Weights of a small GPT-style language model, trained from scratch on English Wikipedia.
Size: 9 layers, width 256, 4 heads of 64, MLP 1024 tanh GELU, vocabulary 2048, 7.63M parameters.
Architecture: LayerNorm before each block, rotary positions, biases.
Training: a variant of Muon for these matrices, 158M tokens.
Each number is 200 + 20 x the weight over its row's rms, rounded and kept within 0 to 999. Layers, rows and columns count from 0. The size before them is the row's rms in percent of the matrix's.

# q: layer 6 attention query, 256x256, rms 0.0882, rows 171-191, columns 128-191
# k: layer 6 attention key, 256x256, rms 0.0912, rows 171-191, columns 128-191
# v: layer 6 attention value, 256x256, rms 0.134, rows 128-131, columns 128-191
# o: layer 6 attention output (transposed), 256x256, rms 0.12, rows 128-130, columns 128-191
q171,093,207,208,208,221,216,214,188,183,182,182,221,178,177,238,214,195,203,202,171,236,211,189,227,208,171,194,192,194,205,213,188,191,144,187,181,199,176,186,230,192,179,174,185,216,204,173,190,209,197,212,170,204,213,208,231,201,201,182,182,212,189,196,211,186
k171,093,200,215,211,211,215,225,206,193,175,183,214,182,228,190,214,191,207,223,207,211,207,202,181,175,212,241,187,186,208,199,214,166,202,170,210,230,209,181,178,223,186,186,169,182,199,194,198,160,234,222,199,206,228,194,190,211,193,190,204,230,214,181,168,215
q172,106,200,188,199,183,185,180,190,229,201,226,212,207,220,214,212,161,162,224,234,204,188,209,194,199,188,209,199,217,205,183,192,237,225,212,209,230,136,196,207,224,188,187,188,186,214,148,186,177,206,178,215,185,241,170,197,239,223,190,189,153,222,227,208,190
k172,100,232,186,197,199,228,229,240,235,176,192,203,212,197,213,191,210,200,198,207,204,224,192,205,177,210,266,203,137,224,214,214,218,196,223,202,192,217,222,219,209,170,220,200,203,207,183,221,215,188,202,187,211,202,232,194,205,183,200,188,183,238,240,212,209
q173,098,190,210,218,203,195,168,212,192,215,172,192,207,180,221,235,200,194,184,198,216,208,187,225,179,208,168,184,203,160,196,227,178,183,196,200,170,244,218,185,211,201,214,194,173,217,179,173,167,223,265,155,183,189,186,202,215,157,222,196,196,188,156,194,212
k173,090,160,206,224,210,217,216,204,224,210,226,206,173,215,186,213,169,177,235,179,235,183,170,215,228,200,225,196,198,197,193,198,206,204,193,210,216,170,233,207,187,177,214,193,181,176,196,189,208,172,229,200,215,203,203,217,180,171,215,196,239,194,201,215,179
q174,106,196,191,194,195,188,207,173,192,221,210,193,249,187,172,165,193,184,177,176,186,213,190,215,209,207,164,219,191,210,156,199,195,175,195,190,186,197,191,194,203,155,212,186,171,222,187,186,198,204,213,227,202,197,207,192,195,197,177,187,200,182,201,213,241
k174,100,214,220,206,191,225,200,223,170,195,199,174,217,209,173,208,199,180,208,210,177,202,187,212,254,216,187,194,163,177,192,216,186,186,206,231,182,235,202,223,217,228,191,209,166,212,201,215,176,198,192,218,201,170,203,210,205,193,180,184,208,234,219,185,208
q175,106,197,228,215,207,188,230,172,222,224,227,208,190,164,210,167,187,201,206,194,166,212,221,208,210,198,205,178,190,201,213,201,217,199,170,216,171,200,215,234,203,210,193,191,173,225,224,167,194,230,223,215,187,220,176,210,192,203,207,213,194,198,154,205,185
k175,100,202,222,213,196,222,205,202,185,202,194,210,166,235,168,181,214,240,176,188,234,201,186,193,200,193,224,196,169,184,217,215,199,187,199,199,202,169,187,192,192,190,183,179,162,222,224,232,149,191,194,199,187,199,216,226,194,195,204,224,188,202,197,228,194
q176,106,213,181,186,206,206,202,242,183,211,204,223,204,194,204,218,196,224,212,166,192,256,224,215,219,213,182,180,246,163,187,197,182,209,208,174,197,222,200,208,223,208,206,214,192,194,197,218,188,197,199,202,162,233,246,214,181,208,193,165,190,230,251,207,211
k176,096,213,188,181,204,235,150,206,178,175,174,194,212,194,205,212,203,197,236,192,199,193,193,189,201,219,184,179,212,187,210,230,180,167,199,205,161,208,162,184,213,242,191,235,185,196,196,172,203,220,187,200,206,216,225,192,185,215,194,201,185,214,197,204,208
q177,101,209,202,174,178,241,203,185,238,204,254,229,235,223,172,216,205,193,199,201,181,187,197,171,205,241,193,224,195,200,192,176,197,205,233,201,201,217,222,157,165,218,204,186,208,203,213,175,191,225,215,212,188,229,173,229,196,170,201,208,223,232,174,211,206
k177,097,199,237,169,204,240,223,241,186,186,182,188,223,215,188,204,198,201,212,206,185,207,243,224,207,176,182,205,203,198,205,185,184,181,218,222,218,205,207,191,214,209,273,204,184,208,186,206,188,170,207,219,217,208,199,190,190,185,217,228,199,209,192,175,173
q178,096,166,228,232,187,231,197,195,177,204,176,225,198,212,222,208,168,196,199,228,218,184,204,195,214,195,201,205,199,255,202,198,201,203,204,177,213,164,200,206,220,258,210,162,216,183,181,204,183,188,248,162,202,208,224,159,209,178,206,209,179,192,205,241,209
k178,099,201,213,228,151,192,162,216,188,230,208,231,210,206,193,207,205,180,198,186,207,190,188,196,190,203,193,190,198,217,241,234,239,201,213,166,244,156,188,173,210,188,206,198,186,165,169,243,195,145,208,195,262,176,192,175,180,209,182,207,195,189,187,215,207
q179,106,186,206,233,221,222,209,161,220,210,182,197,190,201,174,191,176,185,246,194,185,197,177,221,192,190,210,218,206,166,201,198,211,197,204,209,177,216,214,206,235,222,203,194,205,174,239,253,221,190,231,188,184,192,160,188,194,228,185,206,177,211,222,191,157
k179,100,218,209,219,192,187,188,244,230,197,178,243,230,203,208,247,196,205,185,175,186,187,183,200,214,212,199,182,218,218,210,170,186,235,190,191,212,198,152,249,195,194,222,180,212,164,182,184,211,241,209,208,142,224,185,225,193,172,193,212,198,202,201,191,192
q180,101,177,203,206,206,180,194,189,188,179,176,184,151,223,166,188,202,165,207,191,223,205,207,206,205,169,190,188,222,197,202,198,187,180,197,203,233,203,209,213,202,204,173,188,210,215,204,224,209,191,204,209,227,227,216,241,183,191,189,220,220,196,168,243,217
k180,100,217,208,149,226,195,199,188,195,168,200,214,172,198,193,189,206,226,207,198,171,200,219,205,211,247,180,187,214,198,193,210,212,202,187,201,217,214,194,199,201,213,244,195,192,219,212,196,195,254,211,161,173,229,153,212,181,206,214,202,234,177,216,199,186
q181,103,201,177,227,166,181,201,190,216,181,156,207,220,189,161,159,244,201,235,184,185,165,172,217,193,186,200,169,192,189,211,236,204,201,191,204,164,214,224,198,201,201,176,165,240,201,239,194,252,200,194,194,215,186,195,209,203,218,228,184,158,193,210,184,196
k181,105,175,211,179,209,206,180,186,196,208,205,189,202,189,210,209,192,175,190,201,221,218,183,161,188,213,211,202,200,195,198,183,220,217,205,142,202,218,215,201,212,241,177,163,203,203,176,206,193,183,190,186,242,189,234,216,201,167,228,205,204,213,200,192,193
q182,107,224,196,242,188,195,180,200,176,214,185,194,219,192,141,216,214,225,218,205,182,193,192,213,215,194,196,219,199,208,154,210,209,162,177,157,221,225,177,193,212,207,175,212,181,209,224,172,217,198,175,212,200,207,196,229,205,177,213,230,221,217,197,192,182
k182,094,196,195,185,207,237,195,205,187,194,209,201,200,232,166,186,210,238,190,208,206,190,175,183,199,175,198,207,197,226,229,236,179,206,240,231,179,177,189,218,187,212,223,214,200,223,203,195,224,207,172,184,180,179,212,189,193,197,218,209,208,173,201,192,192
q183,103,204,212,177,201,201,185,215,184,194,201,194,165,214,203,178,163,193,240,201,196,191,193,219,238,226,187,205,153,192,205,221,188,238,176,232,208,226,179,207,217,192,192,166,178,183,176,231,209,219,208,191,218,202,233,198,193,177,193,173,231,214,201,226,179
k183,098,214,216,231,179,200,190,207,200,210,196,184,195,170,186,205,161,194,200,235,214,215,216,211,173,212,178,222,214,165,182,204,219,236,217,205,213,223,232,194,211,184,218,182,199,191,191,195,216,224,207,216,234,166,179,235,157,201,189,166,215,186,173,227,227
q184,105,163,183,176,227,201,190,201,211,169,197,222,182,214,198,184,222,176,225,249,208,201,234,229,215,201,176,203,189,194,215,213,211,196,214,196,185,173,216,182,205,200,216,191,193,183,220,159,228,197,185,232,192,215,231,211,228,218,201,181,208,179,198,230,214
k184,103,229,217,165,203,193,196,194,185,191,201,207,173,201,214,220,215,199,197,215,211,224,163,237,191,183,204,220,196,211,196,200,183,217,198,206,215,180,209,145,206,244,220,211,217,170,158,177,197,164,196,164,185,233,194,217,195,184,221,198,228,232,181,186,198
q185,101,210,208,192,210,204,213,202,187,173,232,190,194,141,195,199,205,157,189,195,193,207,166,204,194,193,190,209,223,196,190,212,192,182,203,162,210,201,192,230,180,229,216,220,203,211,201,199,203,215,234,208,221,216,197,225,191,208,199,219,174,208,186,182,174
k185,092,238,186,201,215,163,185,182,202,208,225,227,203,187,180,216,157,186,181,194,227,151,187,191,209,237,231,172,199,217,191,183,230,195,199,196,169,203,184,211,183,208,183,218,237,205,189,204,248,204,188,222,218,213,208,203,204,170,192,158,202,205,234,196,228
q186,102,159,194,197,208,166,209,226,207,230,247,205,198,208,196,208,217,223,222,215,205,218,209,191,190,186,193,231,202,189,162,196,193,226,163,193,212,189,225,218,196,200,213,216,227,198,185,210,169,212,203,204,172,184,190,203,192,203,180,191,172,186,199,140,201
k186,096,205,240,217,179,244,185,212,203,204,155,182,186,204,208,194,224,193,191,207,229,224,197,253,219,164,174,201,211,225,226,186,193,189,193,174,220,212,183,210,189,198,175,200,198,155,220,199,232,196,249,199,204,187,222,175,156,170,206,196,235,242,223,219,176
q187,095,184,201,228,207,223,212,204,202,217,198,179,205,225,198,183,216,229,176,205,180,231,217,178,200,198,183,178,209,214,203,204,166,180,202,202,205,186,206,221,210,175,208,227,187,172,194,208,213,220,210,193,171,203,225,226,227,194,170,202,205,197,186,243,224
k187,099,204,189,193,214,174,205,206,183,177,181,214,205,186,173,197,195,219,205,211,153,199,230,180,193,209,203,230,207,170,198,206,239,234,221,233,214,183,197,189,211,180,239,201,196,190,159,186,178,185,207,209,183,209,173,217,208,172,214,163,219,211,196,247,218
q188,101,232,177,185,199,207,197,178,215,195,247,202,222,197,189,209,205,210,208,220,244,222,192,194,195,239,192,193,219,194,201,218,228,204,189,222,188,193,194,201,198,248,185,237,167,201,198,225,196,205,222,188,204,175,186,197,200,205,206,219,195,198,220,162,169
k188,103,181,207,220,211,217,190,162,197,210,169,191,196,206,190,225,168,202,179,178,222,180,206,193,200,194,218,149,224,176,238,239,228,206,214,202,168,209,190,208,218,192,203,227,209,198,204,202,214,203,194,220,212,233,190,210,209,199,217,208,187,229,215,209,211
q189,097,191,222,231,212,203,197,178,191,198,209,174,165,220,164,149,178,172,207,168,196,209,245,197,183,195,174,199,214,176,214,204,193,269,229,178,195,216,200,201,174,196,248,194,195,189,190,215,229,205,207,195,204,186,206,181,199,201,184,180,176,201,201,198,207
k189,095,202,167,183,210,180,202,210,192,179,203,191,203,201,181,183,190,160,193,166,175,203,212,222,179,197,191,172,183,195,228,206,210,208,181,193,195,207,219,225,213,236,218,205,217,203,182,198,176,212,199,173,192,197,210,223,198,216,264,202,169,183,152,206,199
q190,101,197,182,191,201,201,219,173,211,180,185,227,176,223,210,209,212,228,221,227,210,199,188,190,199,186,211,241,215,206,180,211,234,194,218,208,180,195,195,222,202,228,187,202,235,222,253,171,216,213,194,189,210,219,190,182,198,199,217,180,192,198,212,163,188
k190,097,195,190,179,223,208,214,159,206,203,223,209,223,198,183,208,201,224,203,176,181,222,212,192,214,199,199,208,199,186,168,199,181,147,199,195,219,198,231,171,239,199,204,209,185,187,197,177,209,191,183,180,188,179,202,215,199,196,189,228,170,203,177,214,196
q191,104,193,183,192,219,196,194,193,175,165,211,223,235,182,198,213,232,189,196,224,200,238,202,215,206,219,217,149,203,235,208,169,182,206,192,199,148,208,206,171,175,233,177,191,210,199,196,190,164,182,206,236,183,188,214,176,186,212,272,191,236,163,233,180,214
k191,103,172,180,202,205,216,208,206,194,194,208,232,226,201,213,196,197,173,192,177,188,195,200,193,182,205,219,196,210,203,224,219,169,218,207,175,215,186,213,185,201,206,199,220,222,184,216,197,191,196,203,180,188,198,192,204,193,219,218,199,205,245,181,165,193
v128,086,181,206,247,198,197,217,201,187,179,224,189,174,193,212,221,162,203,183,221,192,219,177,251,192,177,207,224,202,190,174,200,191,212,224,184,190,181,230,232,173,214,154,199,179,243,158,180,192,199,190,215,227,192,195,199,189,198,211,153,205,197,211,189,172
o128,082,228,191,162,205,210,208,201,214,182,200,166,188,223,203,210,215,213,195,189,189,183,178,178,222,215,214,228,189,209,212,217,170,191,217,167,201,176,230,217,214,224,216,214,202,199,224,186,174,243,182,170,172,214,184,194,195,194,201,237,190,204,214,196,216
v129,088,230,181,195,236,166,182,234,202,208,165,182,186,209,205,196,204,215,212,227,204,198,214,185,205,215,199,188,210,206,219,185,218,190,224,210,160,196,225,183,213,225,245,187,214,213,222,197,166,172,176,199,207,201,208,232,169,209,220,216,181,183,214,204,190
o129,086,147,180,188,186,201,195,195,235,186,198,195,207,222,193,179,224,194,184,198,211,212,158,212,200,174,186,219,196,215,191,233,194,210,203,206,207,189,184,170,181,213,204,193,195,195,196,198,209,201,204,208,175,205,217,186,198,160,210,233,236,166,170,211,221
v130,082,208,151,196,201,209,199,207,212,215,179,205,197,226,221,183,180,189,198,222,206,197,247,202,172,202,180,230,222,196,234,213,223,188,201,207,204,186,198,192,167,195,234,172,208,183,185,182,182,192,205,219,217,218,222,214,217,177,201,210,237,198,204,228,193
o130,082,222,216,236,216,189,222,216,162,175,202,202,204,208,220,192,198,208,195,215,205,190,202,178,203,218,220,179,205,203,211,204,197,226,220,165,214,225,202,203,213,151,185,214,198,188,224,231,212,198,212,190,177,209,167,223,216,213,213,208,168,160,234,158,210
v131,090,218,189,192,199,222,207,180,198,182,190,202,187,186,210,176,187,200,186,173,179,200,202,198,218,215,181,188,223,215,196,226,200,178,219,187,255,156,198,176,208,191,216,184,186,179,224,210,213,220,155,166,247,219,201,187,201,214,188,198,185,189,167,207,222